Weights of a small GPT-style language model, trained from scratch on English Wikipedia: width 96.
Each number is 128 + 24 x the weight over its row's rms, rounded and kept within 0 to 255. Layers, rows and columns count from 0. Numbers have three digits each. The size before them is the row's rms in percent of the matrix's.

# layer 10 MLP gate, 256x96, rms 0.115, rows 183-231, columns 0-95
093:113101084085103121110095140071178102130126122148139116140113138138143142170131128151119106103138128150128139121086085123159109135135114116098123159126115085132093160115158152185142108132153109129167143144121170126094152163188135116106110155097126117138128158122125132127151086111128153145
104:162134117149156144157104142074112151135141121140116091167103141113135107123136111124093121118105103088139126070105084124099090127106135142105111139132155093118153125100083117137112147137128127163123170158114161103136121117125107144127152154141128122116113195142162092122183122119160165142
109:105188089130157161106137118132146114109090142134115116123120174126113080150156140112174106090119132109079156124145100132114128117109144105140136121114065124134118171134150129121105076175090158134105109132155133125124084099120148172111093120110118109132149134118139171109110125122137118115
103:124134096128127149103151134117135104151075168143160099104127157161121173118097129124154173171157126127138147099181115138120105089119170100147168132088124123110152117192126124143136094137082100133137152162152107143158126133129127119115123089094168109140127096114145130143111131120123145118
097:128146092130133126166127141118142106109112137096108114142106154183127068106146083138143106131091142115094082119123127130098148117141125100077155139132125138140149160158135181112117088178107157149101138114146130149185146143068121132141141111115163122098114129111148130112150117141116147135
094:129116141124149123117164104085090136097114143126149091080170149113153109141133125131179129138068124126102140140134096112114108140103138148125166107146146130128151131127105165138111175104156119132101171098114154131179165117155150171128128115163127147118166116085155117134108115157136129091
105:111100126080141149102168122091100106111097145131128154123154130142093121195131158127126112094147097128151122115132091137110134099145112128110095148124119105156135111131116145140122153140108127175162161164171170187161077120143098162122149131138130115093137141132138109112136094091133134119
100:146145077164096141151138121126143152159110159085129175134134110124145118083106145150155130126141138178137153144146089116079121118135120111072112189113144100147085174139121180132101088139120128167122148127143145117175127124121125093128124130131124115156148137119117145153153117122116143122
098:140119133128107133157106129137133119109161112127114103113079127095151094148134143138107097162115180128085115091108129132139168107069178128117090103110149099119159155108141137101076138130169136139154111137153131113133120140090142151180113122172124105145114158147127157150161118152139150149
094:110104141137126118151168091106142107099128131106144130110167105098099126111124146150167162158171150138109115118110127134144114100149069141110154114097144124115094172115161138134132152145101103154131094145170124141137133103140159119104144142124122122105137171116137149190121129166079088091
099:097115107121147120114150141120131149113098127091099140140096112141167103156157108147112180136130123108085093145093073118121178120108124137086119157141111119111132178144145176119088084140117136166104153167142114144144086166132125149121128124110133122135100132126155114145154139170127096139
085:144096112130163165115164143127116149090147155146152136127145137107066145099122132132095101135147159135141149140127119133117130128145151168097101149104098138123134115175102114174130110089188080136090108112118114116164120114132144159098121116154136151093124142116169136118150151138160130078
099:153108087148120146137119164142119116110134164136137130095141105122106131173112135103137146118160106143152118131148126161154144122111108111122166138128118068171127153161164100156116127128163111172136120083168160177166120186126110147140112149144117135100130091130160129093146130148104095116
098:113131150091117145115113105096137124094091139120113151110124154125157132125136106185113102126097164131147116145120124182117116130094107063118106127111089104152123132132139128155114120096112164129143123133161131142121075164113180144140139157059146095106126153103141147155102135126098140106
096:161103123140143128141109098131124172138085156141079109118120133091108106109204088110133127132069120094090118116118158135148156120134138154108145097169144136149145127150097139123137136173137107147180132126142174134115109114110143124107107119113158080125158140139133153118138149145125099152
101:142104142136135085131137120145156106077140129127126130133135101166108174157146111093132112067132117124127120130120121151128106110144145137085102150112162111140144111125152207170096092153148128118145101128133115108118071122126118160154099115104178123155122136119115128135146081108167125137
105:109107155135168148141139147122187112200145093145145136112129149151109119152073182144102138150144131120095126113142113117103155137103140092125112141115084134141132158149124152093106122093154152135108137118144160128128132123161153153136098160103088161121120143126118094173159123120097126109
095:086142094154151101119122152154114115116086165151080157171118106109140082096192158134129160132152154123116138118128129148156099139156179134097112134148123097136132141167148098109131152126154117106157122162123139132126091127134118111085144104148117121180119104115116144122140146143118084112
119:138147085133164155139130122147155126147089118098131099116109142099111126113176100134127104103108155140138121117138103171116111132083157188111111120125093111134179164121107103123118069150137142114111151105129117147149149104060131134127134120092155093127138124119166156139145150095152128151
098:153143101079113147158111154081127134120133129156130129084116105128137103155095122120140145140165186128069175146093145115119167103091182125176122128113115105128132135144145113146143113141113109145115142104120135161128139138139156143169108144181110119108130084154160129111113134129149097114
096:129118087087159126066102126130122121152077167110120115062135130101158072143135145130148135092143131133105125135085120154101152108093143151107117132144097126145125130136128138131125144149157122146105141126130092091113104133109156116092089142185126107124143170136137107156098139149144103142
094:126123143089117145110123151100162152072129125148167135170126160134086162150141110169144178134117136106142099131145131142121115125126190145143109157099132139135148108134130137096133128103080121136165151120166111158161086153123109171131154132134117131156114111117137159128104119153143073164
102:166153142123118110124132120111088122087128124105170130138135131138098137120069123132095149108170132122067119095103129130100176137124154113099128115147184134154167144181085142107152082108172138136156097136147144103148131098132128123159139129119147135160109148152133154128114113118134123093
105:171124152104136113108139126100139103169145149148106164114123169154122135118109141127110130104152120168156152119133108127134137091087107114129147102147117112130119090157113158106129148098126137191122173157130137160154103179152116137126163118147113105163130138094129129106110079105114084179
096:123133094113108183127137145097111101112124126082114121104124119092117094113107121108131096076124115121135145105135077098110116124124129136067145128111119149146153164120137165156142125131124098145131114130223167152130138114123119118114098126128097145093103124119161101123108141099105162142
101:134170075140113125115120127086133130075134117120161128114119192171128120145180145124144073107111119124120126133130106082168126150116119110147160116128110145129138136125141120130124110164160116119149106143163108109168088128117157155086118117158125086131147123122179147118170129093146128110
100:177128133105128145146159142119122107058121105132099138158094136115102144146140106115127177133126161156115158124097150158132093137131155172130128124132119127097127126121148123097148128091141107161134189118141142143125104134133149120153126135144116152160158068096112134132209135116108131117
108:146127113124172140138098140089161106138142141121167108145098127145088141152150092099126129161129135118096155120169117140129161087123114135149178153110097137115120187139104144130099108110118152143143161144161112128127132148135146144109156158114091110144174140136171151120174141091147156086
095:155161100116090124124114124120156151165101078146163169134117157170093142088136092102139154168126164133100138129094116136103154116134132130122141164125094153145130104121092110173116163128149156149158166118110149144137170102136152167121129159109117124113135155136117156131135103075110140120
095:141087129137135118119115192103147099121138129119130123135136118167130127187136114100140161129134126125088165141127114119094138179137115120066121113142153101147123128132136116113127140098103141172114110115119123132109128096122121134093102131131183152151173104119162187094125142084120094165
096:133133156148093085111141168134098105146100144118098129159138134142119125139139091156125097151177122105077109117123115173103110126105127166076093153136126104140143166136127129137089144131114129149100158151131121130135096082134162168155151091143118144140132121146123165148099127083121105086
102:114107125107140124162094141120090166150118100130115107114109124128127142128165124105151148094112134185080121106167101141129099105106163130105113114112174103139127143143104148117114116154125156159097166155114112167139129157128120149136122128167153118156111153082147123120158099087183101094
091:163164106109133129171107113110149141108104114144143174140104176124077129129131096127173141159123169098146116150113139138144152094090151114142140110145118148099175113167125118157119106120127134111097102135118149140146144137105107139111155134115139090158106164179155108126153134110137176085
099:131122087134110121119154153109143095127121145150133104122101147112169132165102115164164142161170168145148139140122145142132144114100114166111197144127133120102140118121129154160139131148146164138114165105101123129167115154113164116130107119165136119115124117104122127142105066136148067072
098:134118110140108146153156159089168118075106149140181157119104122128128124117107113112138142153129126148159127147106120095121052119101132140146126126128154149171113122163122115146162108165118124131121158078137158135115144120112165114132146106124172082162166127156121161108154104108109133159
098:099152095106115107107118087115119132162084119125091135145123115108103098150119147157169145131129134111098135125145089153151159154121148153104114162094100144114124138123125154165150143125167130103137120152146140090143170103119152159107121168161128065162137099095143123138092141133120103079
100:067115099100121141132116109166105100130083138092130124144151134130107090113120159101099136145152150183158115079151156080133148131129110131115145116144182117161097124144127124113146149139144109164118126139095136127153146119135145108122138088096138146128148139152115137189157115166124104090
094:114105111112114124133143150129141163144105129102151158064124104139141119101128087162091124113140120173123163122149120104085150142140106108100145127108159109176129090119093130113160141125101113121091135089161094089130151189115120101128149148123146104142111160102156143121127136091113091122
102:152092117126113100137082120136138107112122142117097145149113157112159112129126124137105156130112116101113137116149108181114123131147172097122119137125116164119125146146086112125132133156187109152123144160097121130164092124123129170097105098067138102114155141110089167175117111165149137081
139:106085086114150126121136144088150104138154129143112133136096128119111116087143117079125139117139148145102157124184109158125139124115146155126155142119066070130138172085138150114097141149124092162147154146148169132152099157132122114121097156105144119135128094140132139117155125134101097081
100:149092111127091152087158147099119109118094134118157114178146134161091148140099109076133143155138116098142152141135114127144153068160111129166169170123124139140134124150094131139155097154099116130141178118171132120130110160129116135084139155143125112154154154136167142119154107142104130108
097:143109147063107078155135137139155066123108136111116131100114184128095131132164114113115154120161127154109120146170128132129129133129174108118125086154126122132108121160138137147144153120135093118089115126112163150152091119109078148130127177108120115088178126097137135109159137142124146135
102:100118109111109140131091169099155089120149105085183154118147153127140117106129168118138131155156126101100136141137124070127134097134106085124134148128118125097109147168170135143119111124139128114116108102151149147144096162113143066140176142099116120148180161151161138132124130127139098144
102:143125112128116117144134170105145143139136170131139112096150132125104096128133128105102157111143167073105126122122161091161125112147130136092127106169168043151144155153155152117146096136147107149124100104137172111133114143148152157150117132137118175110143169125170157145124156120126106137
102:136110130089117159131124123121115114127116160134102139127156161092124115155130075114137121095129116144100135084112147138074117176088154146136155119181130123110123176158159109132172112148093128142131104122180144108142092127104185124107107127158119116137162143103128139149111114106147092146
098:153129135105154122112146141114126150131131144121125106123173174127120138079134106149111124133139135115119105131176111120106147115133146167092153109139097137142189138122121143106128155162137130100112106119176146156150078070097182104095102121094150135123145149124163125155130146155078149110
096:079141105111121110144158142117180140133149136117118117157112164093101128136162107135163147140137134145080145148150087166105178149098147131134109158158089141096186154147128156148102134115084153111109127137146118142167116139178103114154116120134140100127096133142124165110124139124128141166
103:098137150124133115114161135114150150146113167144151101128141125155089148161085128145172115117152158148166112139160118072123143135110115119107103114098128111142105117147132180146150105118101087171140137178106137162145124161114117168114171097135117128164156106125175144119139104132133139090
100:138110131129155141084099097094151136118148137126115164129083173131154069140126134135155132120123108126106148090138118137103129138109141089106100157142118143146118134165183129115133095202125163154128121139148141133167112146118156133110143133160131064182141158124137110128134118145107148136
# layer 10 MLP up, 256x96, rms 0.106, rows 183-230, columns 0-95
099:150141131160149143150144143128108134146126149075125110143154147102089109096117130132138152173095129111102159119151122184111121098115159099132160132161130178119154133161088143113099141140102157150124089118107108140151090112082157138113172087138160106148144123143152150120095127140106095123
105:141133129114117113121131130132127100132116124155204171119161074132119104124180142101129117141111127138168105133083137132163116109125109100132108141158100142137158160110129182118107135125128162150128132145107087128171102152163158114114105166170089159129120104152154102117138124157133115099
102:150113144150115138178089110120115123129137139125147142134099110140075112123140102102143137114149101124125109102151090104116152082132137087139155160160130135148125146105123121125127149141133160116132121098104118117172148124105108116109110120176164158110124049095151146118111160153180081113
110:156094129146109157134154145148110094111107105155128147091166153129129117116154177116112122163145140130126118107146125148113127177152114099140197132148146159122139124112127084118140127133107152109156124134132130096103181103175116108141087151149134173106112099127128121176129182148132105144
092:151131137189130154125136125144098154141122105103146109128138140132150175092119152120095137155126152117160147138150122108125098135113158149132137182113105138120133125118122121165098150123124102120159154134144172106129112075139155135075090151139147095127131137137156162103044112109101112121
090:153109123132117198130139119120135162130127118124094132125105130153082162168100106136140123118192138125155144113156121106138140108110087109121120137104153116139135150177144123104127076129136154162097102114117150160167104156084139109150118119173127108148091104105112138176103127119139101146
102:177115140117106153132170126121092172122130110157124140139091154150128089131112123159088128134082102129119157113109134116169117143125147160130090104149122123109085124149138154120167169155141090156151141133136112132133122113106117087116141113134150160083165111116119101129202129149110159135
099:139124092141126127160124117150111138148123150114131140102140096167116129103118121125138145106141124164117146096089126092086103140173104124124111195115162097146117161143154131133076102124139138170140119166098161139126137125114127154160099090171111150134120097127087097162148123107118153079
096:107092118160145162140153140124189158187148126064123163118109108097105083190101127089130133086128155084141140106089141107117120109174126106160127143138134130158124117124119147122124137159133135117108124116145136139126174137115120132114128137145143105091133139137155153108089144111124120155
097:128153142156104135111102106098143132176114122162112163166153142133170101113136111129144142111120170149102132150109143143131098130114153174142154114145103116136130104136125131106093124117160128158123187126129168131128153081122149098126061104083125159119132140119099099119096113138125078157
091:135147112099131109122118152146161116135137145135106173101090106124131103134133111140139124056143106085088129190130127125162144125102104146121128118123149137149129100125123146126107098113086103156089135141103095143137061147119122121164104100137095148080092106142122102122153133167143103125
084:105114124129154124083100134126138092126120116099180127108157149115112146135137086144132133068100162111158182121129108108106151105200178140110087155136129157112107146160111125151135109082113088120130098162105127125131155120116119145130152108150164155116116125141146145147122144128114149099
095:135136129136146150160113135127152125104142137162153118103118135152143105111129136112101143136128148058132107160169125117157126121125110117107152144135136138093112101127098140125108117141175088151134105138133107127179172152118084117122121197100155094083098106105132173143166124171113101125
098:130111136122126119139088130124109096155085150161102155166142109142117115110121191097094134070146085139154138134131165143127102144124112095146088161148112166125119126152087161126146142111118126121109138103139090145112093095103149137143110091098129122148174136110124159123134149153089129092
094:127146118167168159103114165128112096143079168109145116139180173116154108145125164125132139145120132123162096141131143116160118161155147089116141110174120120131108162135128144097112153186116130120125146095100137152163090108137113128115129150118133149114111126093127134103132100072149164157
098:119143130098150129140132109127109079107132121134156146166123116171118148147133109078120109146120134124143061161134129140153148144104142100135170169134152117141138127123109158113109140103179108091184107105091101137179122099103145136135128164139130111072165135099129117143116132099105152114
099:123146120157149116116135088143163154113072134128102084143136149121126102107143118115150093134140118100104120117151145126138123141122166124130110156129143138107186151102128136150083177134126129170122123134186136112151166147129140132156075101126094115103178101149115122094142150123141184114
095:135135137094124116119107107116143151182141080145114096122115142176120128060146140140120116115113123121079147111154138152159137110132164126122111130099101128140155090111106137107146129067103067127119148148141096067118116143119147127127123130096153124156082129125091113140109104126138158122
112:128160126140153137141082111129160160123164079146120070138156146132081158149107098137136134095125152090116124144139120144109125121123191134139131122108100123139139152142146118089104133116130166143140110137080124141086151107165141133147081134145181161130130086130155091129117130111131102155
101:163145132137132125121173091122149105154141178114137113127144176052119137119166137128143136136128093114126138138104148124132098137137165145124165140140123110130142112154106138114144119151146110095114136142064132097131117131170128088109134133155166128137121155145107147136097125173198164137
091:132111119126122138119103136120124119130132141086106113131126143120121175128131139120132100101147157131147127108127189115146120130123163131146086095108150117140074135117155136145115120185136158109160156156081109213121109113127105125131100097159176127135104143134120174159134122110127164086
099:086118129121095133112147135145147121102101082111181162110119095102130098101155108112155132135134165126090165151133134146160088159140138125114175137140092152135149158146139119138105143141129155155131108071113183117114124141170140152117132116148132145115099118185146086138132128145108107097
106:117160123151171114139136147119164146120189113126133159118153147118127161146143105128092163148146153159141127136152156150149110104149107144141146146089092144123099122129151139121103138103134138131122124168075142175163130157156134157076095126160135129126132119113182079116133153114122081142
105:137125132128124141148145141159121127150171160126109184122114131108134184094145134115108075092171124140167119153129161121118119189188096145123125125158102121144104121137121113101135129136097109146132165133137126127135128131144126102086100183123154134120171153132097162144136136128163140088
098:103123129126115116147132150133147162121114150135140099099132153140126095121150149127138130147143161101103122105135148137149149130070153089183129114173144127064113122130120157093107117140128123101141119137105082088103155139098126100194103173089172129136158123129127152120157121142159106114
097:135098154140149126127141110113117134137105158120111114183134082091148111133096133140085161142126121130129139100167135142105138134109117140081115115085141124193140136137116151127154193139104155155112140101097121149142152155117071135130152133131117149113143117087137156114126090163128177153
103:145114128175151158137093141150116085142083158150087101127127114135105149125132141143129084095181143160157132109152128160071152121112132108105128116122142098109103134102102125102119114125124138113086093123116102148143125122107091132165123145144093130082122118099085098141096080116116151135
102:118130136091088139127141121135109119084100177114087168105147153073136093102124156160114140090094116141150094137097122108126116187113140162117099102144125108125136111108143157130146086185138102130117125104099134128143108099110125120114106091153139122125145119093114123139167107159146135163
099:087120123119157164125154114124145123146148150130123101112112170117184102127112128138129098148151125096141105131098072103142141129110081123122098130144061155164137131124159148124182154133114088105109125105156103146131121110141126115125147115077134154124134148075117122106096119169101106144
097:146163129107143106192134139107090156139099149108107110133138106126127118114120123120116159134089126086153143162110107118139131198137133117101126145121113112128144107119100107186126125153188083119092135131151140095173122116098141149138126101171127144116129149124167120099072123139121123123
103:089120147184111136108103140095128148161117136140106108133119184105147128170135091143108114121131126096133143114101129084186107090100126156121096113156086099100105148112164174111124137158135120154138157154126118165119131100089107143135158113165097139134142133081153135139109128139139126126
092:178110115134151137148120130180107158148118121144104128162139145112137140130117112096158093138138126115148111157143135090156154163146140075113127155154142164175131128125093075145121075114148140118103152131137133127142149108101143085144088130133149110137146143109132169107085127072134095150
092:153083100120108138113106112144142114127131133162134103163129139121125133096115134154166126105107148131132111193112124130127145126087125169101108125119117160101151150162098114153122117162138141121125168105119105119091109077084143081146080098107163104097128124094101111144156105158146160108
087:125169155095136125148106098150092130103088126134076086132148139128114104108139107115067133117140123177110155150111094132122113071124128119141136148117139115109137138139112121156087111107167154109119120147122139137115093133129116141123119146071157132168116183159146138102124186142113116142
098:132123121087128121166191124142119093100093125153146131134142113144128136128141097085101097165142141138146123141119098154128111212159128108152155117083159090144134183089149118142143090133157134133140134094117142134152174159110133169128136140104129132108124104120142157118152134137128124112
097:148112130101162130111134083108082090145103176174106112117095121101107092178097138145076182135121138143144088135116115146154137154131114143110114136131096132124144126123164145145156146094147130116150108133070133143130165150146122158139148184141116131130158145161116116133113132129124161122
095:099191166127116118152109129102160139125121119139143140113108111124122128129191107163154108130127166130125127124132106163126128096104128157148110116166092133100108113134127095115129120088121134105103121135163113110089113117111140155172162064134094115138095166176135109128152131128163174133
099:125123156044124118142131091165141144164079109155155118089137142149119102112116123086133144154122175134153149143152146144128163120147137122139135145135124122135120138125138136161163127118149141121139103127132107108148148106083071118126102136103149129074147135108156119108137091127138126056
100:125149173094120119067117177087112113184179134091136133162113146163109100168093115136130135157151158145143088140107194098156109108129108140138138137116152114144151115155149156129120127152118117118102127111144154137129142118154142101130140140136114105106151114130161101156118099101129107151
137:130144108156111121129106125121104139092123114103141109121111150168149145155107101163131095100116150099122103155105132121094184118123100099155099099127170178099148107120107124153153072152115151105087138145153085115103143105107162139134139117152123120119095147096152124100112153111177134149
104:134126132109091147090159145105150065131153140132155116112146117132103120166146109083105137153190138109103123129149128148180176086106137121154166148113150128124122131134110101125157120137164128115141119145136139120110139120173125157140174120138108142088103149113164128087114108134171159111
096:135136130104101122136064149121127109150146134102066094126099117087068094165146180094104121148140137105123110137112141117111103097116126097175121139108121156142124114108100171122159114178144108130135132130155122141114117152145113126135109108149147086152119136149085106136132164127128158101
094:108146113113104130136106120137114125097159086074156155146139113172142126093125165164157119147123102105112158148116172060118141103122112111173094105140110123116118118152143116122134093125103138129110123123142121108135116172143131077133152112135103115179158141159144142107089160138146110170
101:116172130160117141137103094133129162172113126114112117081149141097141107158137168127095093131120156144110130173124129131149107133136157093108106145165164129133137152135177157117145148181118099125132138104196139129124159162139137098087125121144137146114150140112148168153128149120157121169
092:127146161144096162121161170110093135099164171098066092108141143135104087118126117190117156111130123109128105149137154154117112112081123122146158107118137102092136128112109169129106121143112124132180160109105117169125107153130127111160098114120121143115096122098152127157140136116158149143
101:144138124123134143096136112102156153119086098068130118115137099116114117150148122105146098152119084161129097122123088175089106117105101149119118126152155120118136141118183140075151101158134136138140159123142145098149138132178146138137122142083103098080140153115116122085123089145147103128
094:133115129172137113196135139157100140151152108118139095159150153131099150089132112097124149119143159165120170115140132118135139125096129110136170118143139112111153091154166120165176142138074146135102127093117106191120121123144106135105092099120144122128168126128112128115089141163118102115
104:142153154120145163126123139167110110126125093146107123097152101120121126158147157111117113113132118106095187146116138172131144151136104121122144119177102163164122118099148152119116197124093182147114128132098147150131134144142093103107095142157106181134099138109130099167158138133118123100
# layer 10 MLP down (transposed), 256x96, rms 0.103, rows 183-230, columns 0-95
100:149107115131120148094122111130135117144114160097141119167141126094111119164106155115099131135154068126149167130106079171160103158112166085105151128136148072113128142126158150146134151164122110179158158165161150136117122145144148152108157142138153114140134152141173135111136131151097124135
107:150121158144159127099162121153132125132111158198156115093108080135163138133113119172115135140120089111142164144147146068136138149128113121124121143170127114107093136135144118090099146108088141146160132106123101109156120161104113102092120128117130119101117114125116106151157072080135151143
101:085105133114133141152111179131116114071116132119142150130099113081157100095138123173119112122105165115138113106146139091127104147199122148135135148135090125169151153087149112137098079154117077117098132119139124098136122158144155155118142111126099163152123152116132143119123139128103149152
107:156091167125120136115126109102116145158143118129123138155079142078135100108132142106134114132141147129129117135079132131113128145159113170118084095158101137125166127120107155106127112077125145109126127134132152117119125119120188136094077117106096125146106169139127085127105202118136153163
094:123140111131126150112161170126118110132130124098169101084132129135140149103120136143114120155100116083104149131107137090124103124145165106108150100121110114115115154069109125169115105135141125098158152105173133106114126153124114137056108137154141096097155142120121138078133150129194119100
089:158153132123136145133132154143107102112115107159126080073140156142130106136094127091157080152092140138119106150142119084139148140109158175126175097147154144100154109148102145094121171176170103154108128150117127124151142086110113107136097118154134120181146126135158130139126116108129140130
103:135143105123152138129138158134071139139078122145092117114118064114109122101112129118128145166130162151084117175125132069150154161151117149119126139129093115105139144128100118130117105126129128136166108134118145077139110101133115118125168146165119147121098132112088093100194137138144154131
095:133115160132127122136085118179109141156125093151155149109171203129131139127113098151101152127175102169116123125104099072150099138165143116150130113121121104108142118114133104110080110108132131080146152154086122105121116096123104136176122095157138159106133124136118136126102131110145119119
099:128112134130140095145102086171151147155158150135137114197109106114148123125120098146113123160127155131165153132099110176172102086133148109105124131159118129113135118099136187130119127162153108114089128163132115138131107137131135136100120094151123109105125170114118122139186141087169104123
097:104125154115112141080144145079093134117105132097087128149120129144087129136169112131138076104167086156151185124128177126108118138110103118153128136144132139123136165139139152136147133144134122111115130119115141125155109163114102153110143149111141083119123147187102184091150161112144122118
094:134102124139094127127086082125136140121163120154113141088130090122117120134155099121134107057102139122109107103119155107125118149150090128162105119118110152180113071118123122126113150098134096161129144108125106111163114091097118154123153124106114151118105091108102130124152178172158151136
081:129131125115143098122112079159098140113139140128115109146113110148090096161202145150120135129094115164155115117120105140098107121119124120154115147084112113155124124156161108076134114124162116098142145063145087140123163130134117101131135097100107181115114106179115108121109108137141122107
098:140103096097158129108163162182135152180121127111114129155131090155141141091165145115127082145075137123150166146102096111164125155103121172131070112130107127116147114138134139120084122128111148124120114122154169167123104110108148114122104172134135105111136119110102116175109112125134129116
098:132135173127117150143128129138142156151131129155158097100113132181102134141133149105154137114118121122105156095132136113150124141091146142155116158110169169162177155122088146094117134146090113128077123130077175117166176131126097101131124094159138134178107132129117143135153116133157121154
098:137118163124130157113144103155133121098150085117134138117124106154083127148146121109097147133109132082135137143111123129126121110098157156105156106151080163161165115096115161119138167099135137127084117133155127132135085097116136126145173170113111140099138077106153129116123156169134078087
100:142140175114142106093117140194102129105127117123096137152129155140107158161112113127137130139108141134121144161152137106118113169084130144114104126137158127099120162133125135151102111130062144101159150172155127136124082136144105157128118127117153112122072081131070129093102146112113108138
101:157129111048141134150115134099094149166144144144140125132148148139125096162124143123158135132129163134115111143129112114150121107160169124116111176144157104131142113104136124120093068097128125096116133149130105092123076080163141123168106158120113100151160128146134137149084144127089141123
094:148121144119157133167165126054112133098151165101121160136126133115125145158145076131134113123106153139179098073153124086149137158146091107151147108095143134107130160105134148125123126165145117117126138120143141168095104142131101107115124129128114099108188145133176137091137130125145132115
112:124120121108129104119123145175116132149126114134152136127114068154093063119128142129104109149165143156135082143117120109135117133145117155153136103124132076170108130117142122108116133105115156089139145153180129110203110139130101159134133151099161138149090119138159163113103136130096142162
098:118088164138146135138094135126160126099112114114120141146137099140152171082108130140162124156134148189074077140151147124125116136149131142140160122111139093099148127114140115136140155158130158167124129116134115154076153161115112096162116163153150124151110118128142157143120068117079127135
095:118120160130072131109125088179146157135122125138147136136154099142094121084135143157171175149176106112109113147099114107112135110116117140128135118143111088132123115174121123105141125098144144170128156148141100114112125123154151137149103137129133138201124141120165133171122104064117127114
099:123136127167113153141110107111104104146134151131137096141119128077158164097103190110139146152118135147164089141131090157132171141149111145072123141116090132134140112083182123137160127100135111110116112152121156109123092126118108118116105157073136112143109149152157098096109133155134121106
103:109100180152155122119161107139129114168169104097149134156148147140108124146096134126084161171155167140125116110171127154111165136131152088109160112138130111155116145124144121136131139083121102117118124105132120137138128168147139103083110099142132175182101141119157089111131134125173105114
110:123133116154145097176133116119124143131161146127130141129127156102135141097148085100131075142135150139119132135124122101099140163176101151093136148092124082161091210156147141123150097129112151122143135105141125098127131119116110152128091119107154129138129095137055112139117128112105099104
099:102157114124093174086132104118112089115149114120108137152154077128156113153129139122148132096107115104168123126107045144161104084138089133109131119132138115134156156121114153128115143101139116194107123097163176148132117118139147148094118148135112143090102121142132123136109120114094135132
097:160108108089151083134148157147116109142099155074113147137122097125108131134173101138123106125148100153129114150097179146133124139158149135126151112118088086082116129142109119103147127146098083183154150106130126154123100131137175177134119181100160133116142121127116106113145135114119115121
103:145155136164148121100159125131108152120109119102109118127115100136118123104127125091173127124110117094134138111142096104160127078068126169144103159135133103120116163113095154113142127112096152095114145111146132179150170150096131123173107148154124111137083146126127140168102135085090145093
100:130116129122126112117075117103141087120141141131115148160138186137116073122156086172109117117136089165113097090155138108132186162111132145112125116121125156067153127122144149132113106135119070165129137136092129128143112110162133117117136110137140134145164140089154105126155116111150106101
099:124131129144157149168139101170138106141114101083129143150146125130156084156115099146128111126135125119112141137145121153112159101093092103192130123151111105085126113131119153114140121138071114135140137143177115114102162140147156078123134152105117129115144094141173137147115172097136122071
098:108117141105143115142105123133069137090094106110131126139161138151137108151093145147117114128137096131138126111176132130112150088130149134153123106103115142113146154102124133148165139082124145110121119128136153104166151140141149157205148170143126115121123179119060160112091162156130132126
101:091135167127116108124166125155113150120132174116130101126146171112116142161120139121092137099118096074123112166114117172132140134139134144126124156141099083148134126140111133122081117116111136023122134132135151131115117116155153136158139118138110097152130128170155135175105105147111120135
094:164110128140047118129100151145153108114164151121149126121187123095113133108121124132146135133099135146111157133105120114139162160165161118088139152176104090135124118157144138158095113151123090151093133116156115143105149141132105124141095132124115105150094138112115158167116138136078149160
093:176140150114103108124133174100118094134134158155148094096092134122142131169133124152127136151109168155181131101167133117133158157077150091141136083144153138138110135135147129120131120159097129156085124103147126134091149101154120138114132150084080133150111132144117107108114107137079118103
092:108115109091148138138112145131089134111127123130084114130136126147126156173096157145082141175118169163139163105089143141111141142114132134117116147116127074123113146173120146150133081160190144168133109121110146174095112137137125142101099091117106095152125128118096133144166123116150111123
095:166112170152129155087115168086095104095144147143142151120123119093124149146077121158154118099146105105160114127129138142107120123102095186108138137120095096072106076152136130097090129145121137126140142170109166140128137114130164150137150126165128133121119132129136146170113146122164135109
098:105089180090128168103138133127109154146130105138107119115147108133130150156148120126125094146138137125159136104111116169110129089113153120146119124157162177125084105123095119129094146118136134075160114117175161102094104132109101160153128119120090150123121150113181148095106112097124110091
094:196130121144145113159105097113125128107135101141130152114097091180131158116098163099117115129122130160140138135124128084101149150119138126122159118108108158128120102176172132124108118132143113151144134101097128156162107135145130097101137158139183116127166116073159179115105161121134147135
098:103119101183109140134150094109109136162112127135111172133106099130126124144101105152099149133119101092085114139161117128137107155121137107117128084147092170078133125107144133106107149109111115074149145130104141144097108110134161165113118096154092130183164148110146148136152172147132146115
098:115113121162118090125137100164138135104136118099118098131115145165124136126115100114172123118125113174160104133151100103143115128102119107144154144161117154119156129153135157135095112077124113176163134130129084133154046128131129157100104088099147159145140151139159162128123092142154145109
114:135135127126116131146111118133085110126113133074159120142122145198109158155118123168156141157125150093116133187133083103083107110104084093117122124099152113127121154128125154143135083110159103133109169142149144125125145120146178127119141123131135180133122115125127118121142176101163146154
101:150182130123118132125153123130146133157146100162109115132158148123121161138100121101121151140150124152104156134109135164121126137124131159167115083102146113146146083118168125099171089114080147065127099123161095178089155155125130171134101135101102130130123138163139108149125134107109124160
098:069152095163104128196139167106139158087088152116120112122102141117142145144169091088120112095136151146104154128132157105089125118143144100138170141101155114115149139092126123111078128100126121120126121098131152127086137143119097144140126127112148150095115117149148131137085084122112126116
097:151146147127111116123126123122092134147118136166106123154092106111103147131128139091116151094093125152117142119105148185114126119143140150131124108109159131128084155111124130135147160175118097084106147162121130139137132063121131096175158128137164136107049142127099096115125123152164140102
101:132165120092114152147129124143118114134121141134141113163134117163136152140158153104121121101126166115157113113157075113096171100122106129100150175133124087110130158079158103136122111127136103133119176123131108171124156130134154128122142097139135157136110125132138096107140055100197128133
095:149157178109107133130067151159101128124157152108120141136144140105148069117116129116155133126176108132143124143111121071089143118091133110110158141092116084100129139150114127131158111138122130083112168118107115138118151164095143113128150133140154150117074134139154157108153101143097150148
101:139132129106097145187139166169103114109131146155124141156141124132124107091104095142107153125083136132120153172138089162152126087143145173120099146113119123132097176137115136136096123142147090115127148128150165146116093124108123152110147111150150115147121144117064133171141182135112124105
095:162084140148110117176107130123137131144094104136122126141149143120138164097153155099120120116123113104090175116139140111114096118127144144116132078115118140146146063117137142098146098121114113075108123152106139136140124161103126126170121092165086152131180149111147139157151070126121122155
106:121111127150109114147104138096154148138143143131108097109122135092159108077155158111101133109108130156110171160072138150136105119103087131143181106137091139123130147091154113131129122100122157132127138091141128082080129094108141158110094120153104102099105131090107091161111130101140151138